{"n_layer": 15, "n_kv_head": 2, "head_dim": 64, "d_mlp": 896, "vocab_size": 4096, "norm_eps": 1e-06, "parallel_block": false, "init": "trunc", "batch_tokens": 65536, "doc_mask": true, "train_tokens": 199000000, "dataset": "wikipedia_en"}
Each number is 128 + 24 x the weight over its row's rms, rounded and kept within 0 to 255. Layers, rows and columns count from 0. Numbers have three digits each. The size before them is the row's rms in percent of the matrix's.

# layer 3 MLP up, 896x224, rms 0.0926, rows 608-689, columns 56-111
118:145141135112120133100123176092109158113145156096134149123114124143126128129158091116110116115105140148084166146135131115110138127117097127128155096091087123111136081138
116:140142128137141125138136107092107133111104147140100069164089107126073140137123153122159106084136098092101091138165105115109128146140112115096118170148145153132166131181
093:161084117134122131164090142174114138164130117159138125136141140115127112093120122140095143144119118172166180115158143111054134122089121121159145151119136111117123128139
090:102080153114131121132139192124143095123144099142129093121148134113172123123096170151163140169185146149119108146149116111212124119180104161101174118131156123104130139129
111:169145167107135128084101109135079078138178156099146125130100141134137098119110148102142136141147101161155133103126135130072154111146120145154145148135104122107125111160
115:131118133141165145106111112111096159142142136134125131089124128094092164116118111134106140138186127170075102128130108120100129136117061115149147117110111107120143143107
110:126117142136132111143119121165118094101143108160150143147105141122148124141125123147112151153098127160135130160132160095167128157117112163131175161094141160122104147114
094:140127152117197123125134115088119142119093166105140140144135129165106086129131099105128129113141141058127151127135121124143106147096150068131108142131141154101143112111
096:130174125156190111119123122140108124164127093133086153106115124138143146097134107161097095129136104142173127150114127132142127153154173129106145138127109144131147097141
108:160066127129098098132166133126118094112148161160118176123091122150101165131157134126129134134157139107121155159124102142121126094112099116132153126140148127110108138140
112:165126143102143183156148137160135112106138083105153097102103109121153073116101136132131081134121116120125157156107120104123124169097128129107139130136117130145152143126
077:139133145127151118162150128113148091124109151186164130144141099105102154093156110156111106126110128154125129173099150126125169116097100156179117122159107085125146131115
104:098132169147117113166164079102161133156122121099144143114101110101159154131156088124098157144111105165121148101135132133119143128140138099113156131120119113104125107091
103:136178154126084140099122083146140100164168155113105108116134117142123116104172117137163142118093127122120131107119105088096119111120095111078149174153127115164136139116
091:121155139123114154139134094164109092130111108158113154096139166141137084149128158143105107116126086117168132106139066115151136141116104100122086163136139194117157148060
096:106124158096092124134128157107124096102145122154141165142126151157177175112144153097121103145106074122163150090094085136105135152136121154138080142137145126122127108113
103:147073140176123123128154161143136081146159133132142083155151148107113120115125111166143119126172142088131095140129141095132152114161096129122114106103109100099158153134
077:086136161154115087067135154106112107170124115131119118148096123142099122101104147111130124091151104064170110170138144156163132153120155167135058098136112154123125160123
100:087117116124140128133112145112187128120132130122159143111103142146133120174125134138118155166129174113129083091120103141120088130093123139100159112142136121124132091121
090:102128140144186115140115134130128154162110106100102114107124110110120127123131163140097132128144126155138153162107122163119156147188144136099141130092156147128161140152
077:088131144145151145118112150122125120159142137133171102103119147114101114128159122166121133155146142117119104163116105092084161119149115154112150147072134099131097090137
101:149131120175113101115108117142139131152118129115170118131081125123099113113157150116139087124122187081122081109109132103139131080160121121099113083116122117118107127120
094:112087150155113105129164118099119155111157122161121116138166112159150140112116165159136138145098158162123203138116136138173135105113111112146111122119157151126146157139
091:095128079106116119109102148162117142115133111082122100128122157133113101153071163103134084147120100097143145123108137101163176112076168119087135108095103141136121125092
090:147141177151172095139152130124159131147124119095119108140130116119154126148166151125116169118130131144077117105146110184191116163126135096097139104135091117160123137140
102:134105137179130134116130123131139126163113094126117149101137108098067148162162111136129099142121096130107111117106130167146111136128135102124089123100113107113157148112
075:088121085087110124137123139117127102151107163123162131102102127111123164192130123112121082110133095134165099091118130154151128157178134146145106132125091068138159121144
086:116170150115119113148137164124119139136180128111111132152134134159126140131106172131132128082098174118109139143122129091147124117143094149148143075084151132114135131124
083:116102140079150136119111073140120168116121098127082151118132161140131148079153108135140092144132147109172186156103106103122116124110109142147131123170158135102141136146
091:112138106162156100124136111130139119145133120158139153118125141138099162168111095139168158129098089179132160092131148166142103119156128119079114103131097134182116110125
086:158130137133100102123192112087101161111137144148153132121100142131136158132092138127129144121166101097165143121119180138104123115099162149132088153106132132105128111145
094:146142110150153126113133161110160129145150085098121150080177187104112140175138156082119108088116119113139152128114114114103118103127143170152136132101128154098138152127
083:127108117131135113175115127077160136137093132145160133170165109152155118143115112123142152085115100126123159124119100121179098126117124109101187157143128143118148125103
111:138164140127079151100165132085099164137153110145115157141136158132116167117144126110116116146092091119108113098119157111167141097096164164162114149143152125124168166147
111:158089136161101104155104088082130167137121127148112119124110126103066137135130123135100097127119131158158158083127154124111129119126184135115098100124142114124135123140
101:155158158111143118164126117128132149095119099111130140116154154119151127159157165176101162159167157180182132128139150140090103149129134103126153119096107148134074152095
116:133097095065149145127140175085106095110131121126145138102098122116126136094071129118110151108147107122128157105107166138118184131101135144150113122078077142145149089152
088:150129164148109131147139117135170148121123161122149124159139115086122124157125187107123108149113135151119092092136179121099205129113105116116132112140159153151113096172
124:125118113145166152175127112138096146096079133118118134133128115105121112160092136100122104094134117097111148129157111110192119128127116093121097142121107155139101082107
091:120130128121127100133125122177095133121149133165160123123148146106140147146080095139109133082119105127163091143116108119121079151123171123166088132121106116135087137113
088:144119143118100117133119140123104107141078150121183132133068138118152139155115119100157103097133173136123099139124098161099117150125121168122134110146132086158113122121
100:138122159146128108127178128123179144143130133123139110097093135123141133154117123097127133093111131113133082137136141068109127131156098119089128062128081131129093111110
104:101136093132139120101151111126107088104092122141117170160164088133122154107046109111132137099134112096139130122130138111137156174107099084163143155147145161130139092164
097:132119118146130124108107147118128170123122169102094137120147096103152076108120134101090135094099113087127099112148165106173094123131089116126158139120094102121132091086
096:153116143131153119104117154123094093111155125117116103115131146104145159102143131188167149101131145163131122170118145126125120082107144173088145105137162124109096109159
101:121109089124162144174148166146140110098099129116146122101158129143179111145112136055124147131150097102109100121096109102159149124171130095123122104094113126156101148125
100:117115172116132119129150100090127100103130158097111124138116122118105140131127122157140176101133148171129155147139168090141140160083063103152139156071108129151139149165
094:159125126159120109149146142150142136161144104149117096119110141132126131124151088113145099111161118119108120109126126109134095140133111135164092135104115131119135154107
103:109078106078142096147156100159057132127135095140069139097157161158088125138077137095135100139138127093150137148107147139146095151107145135138138158138121121132158084133
104:121170147145114101150146139138129152153121150186097097133101159139144149105083126128125143125135140144122126172154084111125127115133085047100119159135135115147108152136
111:127134127113117098143121111129132151122113102121092167150121133151118117139160156176142089157134119133148084129084117135149121117127156129104126113112139133097112137087
112:118142117160123135157147109155126137100106079118152139155126169117126137107137150102165142153137134167134131104125118123212127131098150132124073175119143132088098145092
111:104145155115096110143151133133181122121112138086106166170148121111156117116132106110114150190128120095117145115122138086165104120155112073128147134170112093083157110129
091:126127117157126170126131079140164111132126165103127100123115105132174111122136114117090108113139125148144135140099157165101183101142141093102103139089110116111171143098
145:159148171114100123156099133140159063080147080124111118090124087145107096129087130156140112111159098096142106155090122109143146114103091122109156163169116096106140139122
087:175140163110145129104119106108122118093123136122168144153126127163122113124136145121120115130135104158164143110100120133095100130103120151143109100119137108171129137141
089:122131121093166132097142071133119133108144130114131170146137166111125103156137112091186167137108072096151113144119154107131109128145134126139123129149107127140116065144
079:125126139135105107084127147123086132122159151122121103129147135114133119134115132169113104090120129129113157144113134130145153157130149132108108120117119120180076113095
101:115141150162171163150141089125152150078114116106150157114097122146131124158101113122122118145128151137106120111132084119105147100124134131137158154139147118147103092140
112:099147172117157094129122157132149103126124107149109112115135151122146090182135130136086086145097120129085109117153136146172141117082163096116159145154130100127126146114
125:140102114150115104158130148101146092138143137144150093163132106059139116140175128128106114123130146141143143143119114119155103135137116056117127117094124112119122096077
104:109156151122138148137116155107094110123131147111111136121159105142111131168147128080112137108142124113136112163119152133171156130132090120158164125101077171089117167113
088:140114142133111101149106121117107060144130109121128136114095139114117133140137154108132130117172105145107134106149139138093151116107106155147121158160150130151062144109
091:152152099137089143138112132119173139153143085125127137168109071164176165117099151108124139111147134154132108140190103104120116133092158153136158125160134143145119096133
091:124143129133119156148099118124121110150143122124155138105117128100106092144152129151123143108135123165078145121126106119148128125113102101084142139099093116176132120141
101:097139118170104093121125125134147103169129144131157125130163141135166108162103161107119144147088142119102166080092105110134090106139097085157130136123076158152156118150
109:131128168145154119123123147092137162114133095088125122096188108161169075145131120133126159099092123126129134133133141112144170135144133125119099115128124116104118110134
097:112136130101133140162138157132091129134150150119129145109134119167118095129106156130129117137107121090103169167174123112099127101154152111140123106177110105138141178134
099:160136120119164116167133175113142065110111114161124152106158128139097118140116141100120121144138113145099164124136139089116150123145114074100161120102108145129145108151
112:164143117122105143125092147132121170143098144141120105173114127133093143122156123193128105104148130107160104134141122092125129113145160096144114122084117113102132137123
114:180093100147132138131109104115118121116134115124142127129067108133141108137102131112124135077161105154083113124160108077113137130099169123066126089141100119119124165139
113:118163134087100140079164140151127107167107138110135136166128090071080136094103168142117054122094114105136129133138159155151169141134135139113136148126133158134141116129
089:102122139124159150123152147134130156123120133144106087096179120109121127131083111090136109154134091082094126156110096131167179111113163123120125149108123127097113127079
094:150063111144100118142074145133111128126120126127146131128160131142150145157137077163112150138126130150102110087133104097112189092135140135110103130153159110124111144095
086:102131159114154118138121168112108114096070130113152095103098115128133152133125106103074110135134114121085147139140126128127146137110119152144166163127075129124092126153
087:151170093143123111124130117160142102125127121116145115107099124128145107100129123118126133146101100150161106095106135091128089145126143146085095131141150120130154088130
090:115127129118130132104148126156137120145177090164099106126127173103102137108112138138160141120115120160139152095110137133128133088123078129097170137150157112139197136160
091:144120184127177092145140070156132112122131138108162163110105083086162099123117132156097106120141128135126165142113125171143118137129124160108125139123117131167120145110
086:100149117083136113141082122178089122106109161131125077161094093125134192125091177109120124146124124149174104144110181107120156121125138126147158153168159117130129137153
087:169118143126119161112155163129119135117127149096131150096153136117169084117126116139094157088127120107114129105130122115135083104106106137150152120097129065145183105116
091:144134138145111127148127121106141137145124123131145140123086152084140114095147110120105161121170168155121158120168120170065103140151096140130113121115137133128124129092
104:140122140154129084109098149110090143114120126079107105159123151108086107134136119106160071161166119124127143153105129103077159097184101112126142101111098137180129109153
# layer 3 MLP down (transposed), 896x224, rms 0.0836, rows 608-688, columns 56-111
113:122136125116144109133122116106079135095143123081122140146126108126126173091143144150124096133130117146125174136141187139126169119149168136091149142121077137098136085171
114:138120118148129115150131081143120134138160166173105098131151155141106122120152127135141182115160146142094114118156109143081162153146078123081137136097068097109130133142
098:137117090116132101115146115123103159158161153127115134139129131122099148106114140135100155109100118114120129137136128122108100164128152081138133119097119116109128096127
092:119131139152155122148128157101112171174082160139101124148094139137130144121151132118084150118154095150167083162125118171119115145096107103151162102148103127108082096121
107:112152145083114074122116102148125117094171132170089135132155156144158124164102169114078135110129091113112144110143059181152121104099153157160118118097090114090151137101
104:137143088110133122101077152150167140101133131115137120097133150127109143156119121122108083125114132114101107159122129156162107088149115116144146110105090149102110129125
103:085152096146097067115109176172095145092115161123132123124161147114125147139103145118147134156150117118150176141120163104101122119112148105117129135110121141151152118120
105:128086094126175119143126104105081054123115125129126123134156136116130144137125113145125115159150167104130118158114141140142105113138174142167081156148124144103161090117
099:152193122148120105171098107137148125124146107133165145128160152166136144089149088119113145147106126103116079130102135102148145090172154106074133153118159122184132087131
102:127134149148156134168133165093147118109099166105133141113096123128134112105146153164136092131168124134109152132176136141167176148143118097140138127149124104118113118147
112:126132163118130151182140158110104080134111084133148131126138099150149145089136100155151115142117113125119122164151093106120145125146158138129098133157123142135145145125
086:113175133151120111112120148145143122104169130148139054144162153134062095117137163151114114151161131113112079111155119140112120119184161124144153131131090109138124187151
101:108126115131031100161143091101197158140125102097104117119078149106174114148151109117099147143085129161145154114127102103115157083137182122119148146103119114130136096131
101:082106156127106145134095139128105078129116121108111110093111096127146073119089110147165136146146109133130167160120104103131112068147113104136153134157148093137132124132
090:132144139108102158134117083133145125161127125168118122112141123152140109104065141151142127144135123138105151104112124133167124145133115119116085175088123161119153134058
098:124145125108093135148118184137160163127112137102146135163136167125148131112132139112117128129133090141154172088076114142105098126120123105126144138161102137127122138100
101:146093116146147114162156145152138055143087114162170099139139158121062128102140124109121117110145134122111103128135176082106139112146124140154131102117105092124100130139
088:113137176150083160111115117106138131097138147096134125123136157137154108158162117135130125154112105121139148135138116164183101145117131107141098133149146095114142131090
109:119134166163134148146102141093145146119149138127174136161098097136157114137096122145146117087120101115087127164131087115145157105124114097128146089113128161124136078148
092:089157163130111119125072146085095125116142141154090171109134114162137176116174128147120145129114089122121158114107145150109176106110158088132144111120106114140125119174
086:123102134110107132146159129124105120078161151133122125164098121104135128105146156096136158118127128128210119094156157124110126142146125116119118118146115132145129114114
103:079107140170090112111129122144123145146159098129169122128076064110152107131129136134119108105126157088078132174124106075107132136126108173108117112132139124114091116093
098:117134135128104151102168181112125128108157138142163093163077100133175092119139162144117147103088128119114170123111133158136145176136119097145105145166141128114118090149
096:148135158085134134125112116086103149137134099157135143137125095103129154068178116116129137154126151182150131106131110104115114135106149157155061108135157146155140137144
093:099099141157194117133076144118114164129158118118122096079102174151158150128111108145090165126142142129147118168130117110098134155123109141149106142112115085071149092155
105:096090156093167150133162140141153144139139088150158132101155101098089098121126119166144075129102082057074130095136129157117143117128106107112110117094117145133116124123
079:108131114116105102135100094134129100168097124120116142097104139156137186160145110131140111129162119154103134174131103136102134102187118166118132158096123130108134099148
093:156146120123117148116130132104123169102151106134066145153101105149149150092133173131128118130070133086129115112123106068144163133117119133161125106147156068128097144125
093:123126128141143109111110097120138085173127125123132108144151139104155178158098140115174133120111112095113162159121153149124149183103071126166115160085122086092156076112
092:132081128145132111125122165117130155144117135130143129130154104157119106173124128158135166109136209143106151163117129124144151117173140091100182102140109114156125139169
088:093114125133091057147144149077151115119105142175131184117109137147127101173082135114141157146143155160092143131117156136120116128150117127148107155136125138128109137135
096:139128146136142123124164125149136113120132113163100165092134124098091164136106126134126117124125127151152186120153138128105108139136106148169127110113146115124140153130
096:141159124151114137150153105125092129130139159135148147133081134131122110101123099096140114180132146161101145172069150090176138115131124181117142113137090116166095156114
101:116126136140151101107177102103151177123139080133162129148135063156136086136091133079159135097080105158134128128127102111133136083111131151173110111145123123127104149112
110:145147134129128088124076146137140159145121152115129106120105101151099151114125091090136121157137126128126117145095094150125154115139146116154142145127162149145135162179
100:165151089088116150124137089168106140104124091131111110151161158124130145120149174137133130126119155121119109165124148146116118097140108111117094117118112127115073147084
113:134134149103136141145133128116114126096130117155114099097124140136121126101116121106137172129154108094078106174145121111146134117128154128119138147141164151143161109154
097:154127147101115130134113108140155166086102154165164121153173110089142152130152156138137104172121128151161114101122133157185135147088136132096129136119144153117131145109
108:136119098132110144155127111154130138144107142143109113117092149130137119145063127100119114130133122144126114148173091166142120118128119158138122154109091110161112120104
093:141163114102115130154112148136129117108135131123183154128111119094144136124114098091101124100124073157113119117126087131163101124097144070153138137139123128184113151121
099:134110124126126115131129186155134131153116145154146109094134111143151132130098143122120096114112182155153113134128087075109137170125134134157128105118118085098125123095
104:112137150088116131109091113169164143146137143125118147136114106128123119126151144144131116112103145107152090122137143100145133089129108088108155132114123123147107141100
105:113120116159124115139109112124129134104121092122108107144130139126137122140133129132108108106173117139106132104152160148159156121113121126112102182134144151092107163116
100:131124124128161084124127130142140147168122140110147100116116078113099111085105097124134136145118175094086143125188146079148143124128108133133104129109080112112150165120
099:127167126093171110132096181134107112109113157061131114116150164140115146121127154120143132134162120126150120124114119092109139083152106146141154161125108155102110093137
105:122104141113070118090098137149136154139116120139159094113137122138129096142132093136113132122123151121148133130131127089135117124131100176119106151116166097129135146132
105:146094144115115140145149119103069106166122137136149143125136135136110120107117151133142180170134162164121128122137146088131154147139121107099079165117107083129128120117
098:113117066147107134195151115148104140171139153121147133104096158134122137160155142103106151129121104146086112172088140103148112129123094133150130091107146110126123128117
113:120117158116105095141111116149159111107092152138121103097109121129134121166122133125105107136148153094123128143078120112139107120096117168098089136127149138116166111141
106:116182146122137105176113123121168106179175118156134089088127136107160158108082145146110122103119135134152136142163119108102140097116124140118140150119119135096161132118
104:143146144120098144151153181149116180107117117126105153169128125137116139116144109120136099125120136143126119130136110141072142128114105104099156111136137122086120130115
106:077111124121114158138135106142161117106131097084134145134142107117172150146127122167116140095123121128158133120140148076133116102101123112122082074129139129150111154091
112:148143089131177134131108138100155155163128129129117130137096111160101136124136115133106135120169128119117124102109133107102117113158114109149149158115112159107169096163
100:147137132147118125153119149122140111111102157150146157165148090150041146120129115140151148137174128122136150107133150094093118147095141094130138133067112119160139127158
120:152106145108146143141140110094135122139151166098111102115123116113087123124114074106131176161126158164144137172106117088073140139140149133126125102156104134159101116092
093:094098113112175129124081116090110120064146146105181134147144153135098130118141078152133136153151111120175173099164140124150131119106121127141159097105159097156119160106
094:116112166158152096125111103135072098107158144114140132144162166136156125155141081140154133147129097122112115119107139117113162122162123101153146135112138141146142183135
083:119138138165099091128097095138087137108092149131119110087110107130131093134146183100127151150112143106116172132174092141147152123182124142134116128156134154095136143134
105:127138127152132162117131120137099165107142123114110188116095166143124160177154117133140133152100142129119110084117072086166121147127111133153157151118133137116131122161
114:110116105154149149122140121157092163126096094144146097133129123094098069103117132107086154131144102149131109172110124117171103124140108150132166110127146125112149127160
116:075093094073118096144142149086142092131118128149157065159116166114121124131128113146129116165118129129112151133127145149176131116089092118115171118102111121110124148096
108:113142135162075114128106156110141119100137142139121115132120117131122118145134093137125138109118121133154132153098138109190133138155116122132151075107103128118126129122
090:124153163151080120160135168182115108185102116140148154085122138104151107117142150119108133129170110122103120140120144144124120096085149095124156138145132122151102147123
103:094116157133111122149097115110166085174140166115110142147149159121133127117141104095113127120136138109081123112086095093166109090129101166154149133080115126127126170146
093:138142102111111137120105165103117151074127148114159169083105139056120140144115116140167102120143108121119117106111115185139108101113113079081121140101120091149126114156
097:118152148195149113142114121094147092138154109131109133141126155114132134142087145133119133144099147102093111094100164133086091126139097087164108118119100149144115142125
106:123126155176114162137154146128152159134110144110152128112093147120129104142155119128166115140099151133107111136115142068159129118096124172108148145135134129084122121068
097:122127115113148137116176110104095148098138114108118103160103106150101111136109127133126157120108129075134122135175086113142105143135110108124148144115122128131121146134
096:158131137129160111152123150099104115161145087165134165121174137096105155102135127122143124144158107132154156110115152152130099132161145141108124099135121167131148104114
107:156147150062127136106122150109124124145126133102099088152128103127152071118119144159152127143141125111131090094151106145157131124156119176142146144111128120124137127136
108:216111120132132109092139121130112120136118138132107153135085143135121101136117091148129168070158086138160156112121107099091126138117155129084107166166086138149076151098
103:126155128120098177147150128160146101114127134152117123121106165116110151136120127127084179102130094090102124174102111150158100122124172113145098152120160136153141129124
097:046109160139146142137159159132145133126161083145159141131131132093150165137142140140108127119157101116145133127171129080155169125125162122124109104158104077139139062131
098:186109073163079129139094150150110104186108118137127119153166117145125158127106113108075144116162149124103091091116125125120159081167104132096100137176160128124098107111
094:066115120130105113120148135112100125132134073137151092125132113139127126121146107174093137134097105172140164151157059100102131123129130205123141126147121170126122101135
090:151149103134077104147103113148160089130144104150087137139102132133145134113118107108139115145146115139139133095115186115131117115191119128077119097143157137117135121114
097:151114138130099117126127138127155141119115095148141134110138180141098149134110090088152118120146168125152132091129175117108105139094126108098122159112171134125144154128
090:110145157143153147139093142101128129101131108107124160117159111159139150136141129129119114116084162179132085138086135111094158136146073120130085125155108099169134101122
090:139125100122133116161082113159097154135144133145179136154100108127147117091098101169132110088124151086135143145141136138091140113110105156147117121136141123162147124089
088:121116148123149105093130123113110126103123125114117156109120151128160146094133165112140125116127115086164136134170153151127129128136133145165102096105153090173148130088
096:176117106095182160143108119086143095128134084146133151139086165079113128116148140141130083173102149070102166127143122165104133184151125143142084158159114136112132142086
# layer 3 MLP gate, 896x224, rms 0.0932, rows 609-689, columns 56-111
114:122121087110131085165118092140147134137142126126127141103161139167133113098138107146082153096173134112145098104113115096120105093134079098119135156108124095094110118131
100:114145154095115128126129100138126148083110122144100087116130167130089146140124094134153143159130128111098112143128135145141129111135115149078149123113130130117085131156
087:105153115140139097138116114109100134147133147130122139091133111131139169110100165125161104104096091123195155088136106161109104108145112147107092123153162120144142147137
107:093119088150124150172138134144152184118069086146134129117155111126131164124120120152116128147123146114092135139109120112202133136123152106102095138136126134117117120102
116:140142103085108116169121155146164113107137125155152132091111120169127111130116157099051141109092163144145153119124111104144162094128128080108172084135087144187086120102
108:177145140121112136153119113134164138114068103139127135103149134137082153141134129128123111148097187168142171102130114127114121143143174117089127139176142098139132082136
101:115086143128160126131132145106128114145094163115162122140137156114099128133129120124182130122152163138182110145107122133131086114129182128126155118128136138113184123173
097:109157143098120139119142135193103149130135127093130146140139115135201113107083154125149161167084097121125105114137176104145115147098149150093094137150139151111111084142
111:094162153130149115083151115164096156147124115111165132105162119158150097113111119123120121121095096138146101108084100117151122173130160140109105126110070129108131105128
108:165182129094106148162126125112148133147143113112179111146111126114133129131112135137121107105107139113114127153136119132127117128088108110145121122143137124182147113108
078:126131105082081139125175151154116129176175090161140109090146142124100091123132128106132110138106201139153107118115120172125092092142117166114123152088124134120097174130
098:096093113120109108150127116072178087136111128120135154104087128108145126115143096141110172121112097143142133074144093114136125095141120153084145144089143111111113105108
103:103132179119114108116118138123153121140164126108107122118124110157086125108132125094127088120101103111116103092137128105108093125137102151085078132162110120128140133132
090:117133138128103142138143145142135122154167136102139132129087151121097148089087126110136117152110132123139132165152135106157152127116109078118120130123121167118146088139
101:135101099161150097114124089123138115126152117158147174138143104131117145106123125137108163132133147121147057137125121149159110125134153088134101130122167133088132139134
100:129200144085123121133123104111104142122088112106122203141105119155116133145126120094134104128083122129127145106155143125131108124096141136136175113154148195143114097141
081:115170157112166104110149137127105117139080123112094136154147118083117147116144158129101130072118125174121143157134115059133154112135122125108144138157171142146119135139
103:153120208135145142089106148108144143135151138159153111153135132161101122110147121161130115103113115128094090150133128143149108095140149162114122126097128113108120136140
084:127161141081120165118122159108076109089200137143107160151131117148148134152107136143166120134118112146107126104117098097150123117102164121114153114108136133106139099131
081:145101108115140131164136097113165110103061107151152152115145167164155109094128130114154170116086099175152096146112149150134145112122112102111141128143137107188131150162
097:109161105119117142147104114139100132080153155133084134134110111118168133124126165116155116133095090100151089150121116123133101141125115118148122175101138147145152107152
104:148104120139161114137084056113140118184124118083066137102134123096135151106109098129119070126170103136126134090130109122101111096167075126124133076124110114110105156101
093:114102073117109161123101147133115166087143143115157112122153180138105088147083157148137087116121136114112151100138138138156173142106142115088108139108118126136160140126
092:132163109116132143138123110135128122127137129137090134115156127125107132104120085132148133175158110094177109176092138090084146127095098132169135134144135107065163133114
100:100117130136140138152141126117151148155123105104139169080129109101124130145133141157120086075131097113122157114096120171187145109135126135084120143085125152121105147107
077:104108099096112148152111128131168118087163128142120121082136095165133126079160116190151128173150123140125117142120128117118176143146142169110115147122118111134108114140
088:102162139119133095167088130137124117095144083127142099119099104114166140148086149110163122144131123096123131134144110127140140140176095120134151141110091147113154112141
088:130163108186109127132144151131132088147131127095153102118107092092128083149106181132107143118120097136093099104154158192146139128139171113114100145083092125167098140116
089:128165127157150110103138123169133117115131121156155115151128181117119145131136144114147125151085076150121143116114125163153135116148132133093156112111129145179164143130
091:142149117131113143076146114139126145133123100117110165115149158115182109124133143125148159130121115147112155147071121149148070130195111141116115153162099116126140095092
096:099160116139139136144146115143129133151161128108149145136078171146111140137075136139136126152137107134133119131101151147121098141130125115163133109137188126136160167132
088:156139145130121131153115101113170101132106114095157131098119129169084117052122143139076116125120173145122114099117105147108146083159110137137178135130168151104118138150
115:140166123133077140106156120092093162149151095160103153126145155132115174098129128113106110136083100117124116100138133132150144087109158158165110151143133132126156190136
115:117149131116143125096131144141176082111121113125149101152140129170178127116121142123162166094152126143122105161123124149110083134148112107131179144163132105132104181152
092:092125093126125137097167163106137117131103144099102124104128112130131067147131125092113130161145128121104121124129067162183117117134143141079121121135121143169110124137
109:127112136162174131126133106174131136123126134119133110159105130138117109102155167154089084152111144131135127153173124126088108118181115126142184130105171175126085128104
091:077144107148163140125156161075133119110104162108152106100089132129140109152168107164134106072176127091122111150137067104132109100133125124101157120136119085136114149114
128:121146167150112108085090106137131136173142100121127106123122139141153131110150124134129172160133125127110080116123140157112094128149152167157150104114174101133148168137
090:105130150131182121135137116122157125097154172083109129152127149164124126151122136084170153177133153119125116152086123130122145150163124141105145148103137132117162080166
085:152138124142101125144101111148135131119120138094171129087085145150153126141103125122107116085127185146145145133133096130091090168147095126101133098132113072166107115103
098:137093128155144119149166140110155126121141130136083100075113150104162093161129088079123078096123125131102106149122140062130110146142137144076139135126100122161120087093
106:155111155146114138154122148124115128137129160127128125093127135175134135151152128138140166171074122116104155139165085162124142117172122157136101087110117115147139185113
092:111114145171139128125181115103120128109127156093132102106116078082132131147181170124158108122125121073154130115197153183145121133148121127102099152120119144136135114125
098:131098133163160122107085170126117098097129147090113121144083132074149152131150111121133130127161163162121135121146139121159106090085118116072140116141178123116145127127
107:145111151092084129132128121134151114123143129122110051124160132118121097133120161126162109163117131146148157123125139144089137151126126164129170122149153127131151132130
103:115150059144092136093130155125139177140154100119128102131127151136136107122139094083122121157099111082121111129102077167142112100167153122107134100159129108131127130134
092:126151114096136124073111118111160121148136134111164143129177131139105181138087114149139104119140146116128133076146129168114121129136161120065140137161132143147087103156
116:134130183152108117152109090085176175105082119122117152157128120108143108156166141167147148116163118134119118081149106149123107097100103080171107112142125099120114155131
107:103145145151094110146156122117103122126143178175093134123135158142158147131107122085137145161123098122105140141158100108137108108132094062125085173119102138133106118150
109:119132123122116119167130122100114161124155089110110143155111127147138127129155171172133110123137123139136074136077109134137104123124141130109113092121152139088091132102
113:145137123118104123135090145114152140133198142116150157172143116160132102092078130127118131070143169146123113139120116144077135142111094117107179084175095130140133135125
108:128155091133104117104125125163107186134130088127115133166155119098147139126109174133090112104104155107140146111147170098172151079087180145095105126145108125143135117146
092:102081151128145125127138141139123147114138085094127125095137160145189145130177104122138116104091100128148122124109116159147122089101085193138117118151092138127126165109
148:145112125159116147116137129100085144179146177117151127134151160124138161133166122086126171130115147169120143109144111163112120128120173118100118086097117126138139099151
091:110092119136136162140156147102168117136101117125117131133125165105137144144134128089125129152099126126097090148155138186126087131156145133103129146091108138111117139156
088:105139155152118146156094161131131117139105117114187133093127110138107182107142104123108101094158144141097115184127155128135105114101126143138117145103119110106095111144
079:112106146115114141098147149138153110104135112153138120137176151148168147114160130167124093116111158135134120176136144133183172167116116139112107144125106168132078140152
101:120136135167143181136155100114135164120091116104142163100101175123149151120144104148111167173146145123117130149112107155124166117144164170165116161118161117145119122106
119:194086103142150155129107124107106117146130159113170099138135129118137145111126105153112096140149128111135142097135093102141120129161141165077122145077171152125123128132
116:136128126134112107129119148124145073127129124137138120164107112105115106132139127118101143142108134133124124123112090143147096132138140085115168117077154100116125106101
108:108092165115123171156174147122139094156109146105107141115116141171143143144111117093126103107121086102131102090131161110145137109139110138150125126113161153143146132148
086:104150102125152149126118106143202154085143127108120114131154128146120104172152128129127170122101142116098125142095098121188099156166131108125127121071113121118160101134
092:105109152111131093135156165136130104128119147123111125133145160136090129091149113126122115126099117114103131143081150113124143103115095196127153139074142104126153120151
086:123148136147129117143134150122147168069118109088103139100154141128134095140139138102134136124120147104111128113083150161124110104106149160125141110144107142082126107110
102:118115117090125122121149074098114115144147131121121162098122123113095133136130114153122145118139100153141096152118156172127138163123136160117095124131189056123123113151
114:134131125137085128133159113135156128140084132160125151121134129119120144115148103122097129119117097211106115103109080130135094145097144130133117178099147118173145121130
093:142128132125148101074163134152095103160151093085108124125120139115140146131115119125101133172135098100120134122133123108147104123146127143124146143106154150118107133158
099:091160134140101106107122121135125162142123152066145108126070119145125114164170120161107146144093117121153102118151089162167096151104193152104104149146153113125129122124
111:128142102138139144114117116140150116110136097113131156069133117126145095157097101106148120137122144131079160098119109144132083123109127157110125089167117127111160113098
113:169160150119138136096145154124155136120136135140141128118132146157173109076146123087140119125176128151068115146148090088127082143125150110100132118132089103169120090123
110:116141149071140142101149154159112091139114145151130156147106093052066161116130154108141062100096114113123166150146156159149171151122099118135113125124129158155125112123
091:129121151115136125137157149139151142116115147129085066098175096126131148162105125110138105167121095089106123150117083110173149108133165147122155169127117133097117101120
090:144155078101163156141205132144123119154090155155100107117157102145119128115119142107115134136118112119095081140085152096165132127197127131132132184141105125108111126125
091:127155151150171168141088129113131120146160116130105116087175134099134120169120183181135118118164126111129142133116078144119094135126179152108108094105124105106147158108
093:099141098129092120141154106155117134146149086093101134124130098156129145136141171128138145151129128136117159114109147108140093155125124144112149140128132101137101148114
091:105132118136168133136111111096136131083113140122128121110142098166169129148179105121149122117134113096124099181158115095125095138129153127151079099137125123127092125132
089:123123128125128111138115107116081111138196142124146119174094137105159120086140164123139125102164140120145113181113097143130140122120083129116129124125136152151108132089
085:136176101067122102145116136192126147100106149167111070132094107126081173131087151138122124147159156117154121141106139125140140128119113093133147158135156106135108163165
087:133140103103115097134145119141179135129163117081114122134157124144153120120120131123165148109130109113095138132106125105104085114138094129124160157115148151087178096174
096:127119122128114118137163116127092116171142149127109092133148128144148149064111140102110111112150116136134150140124148154152146132168074131129167108135139107106108119137
103:105120123169185148110136142092098113083104115124100079114120132087101102139124152132124119116097135106046143138141118152147170108102126126145119121148157155139134131131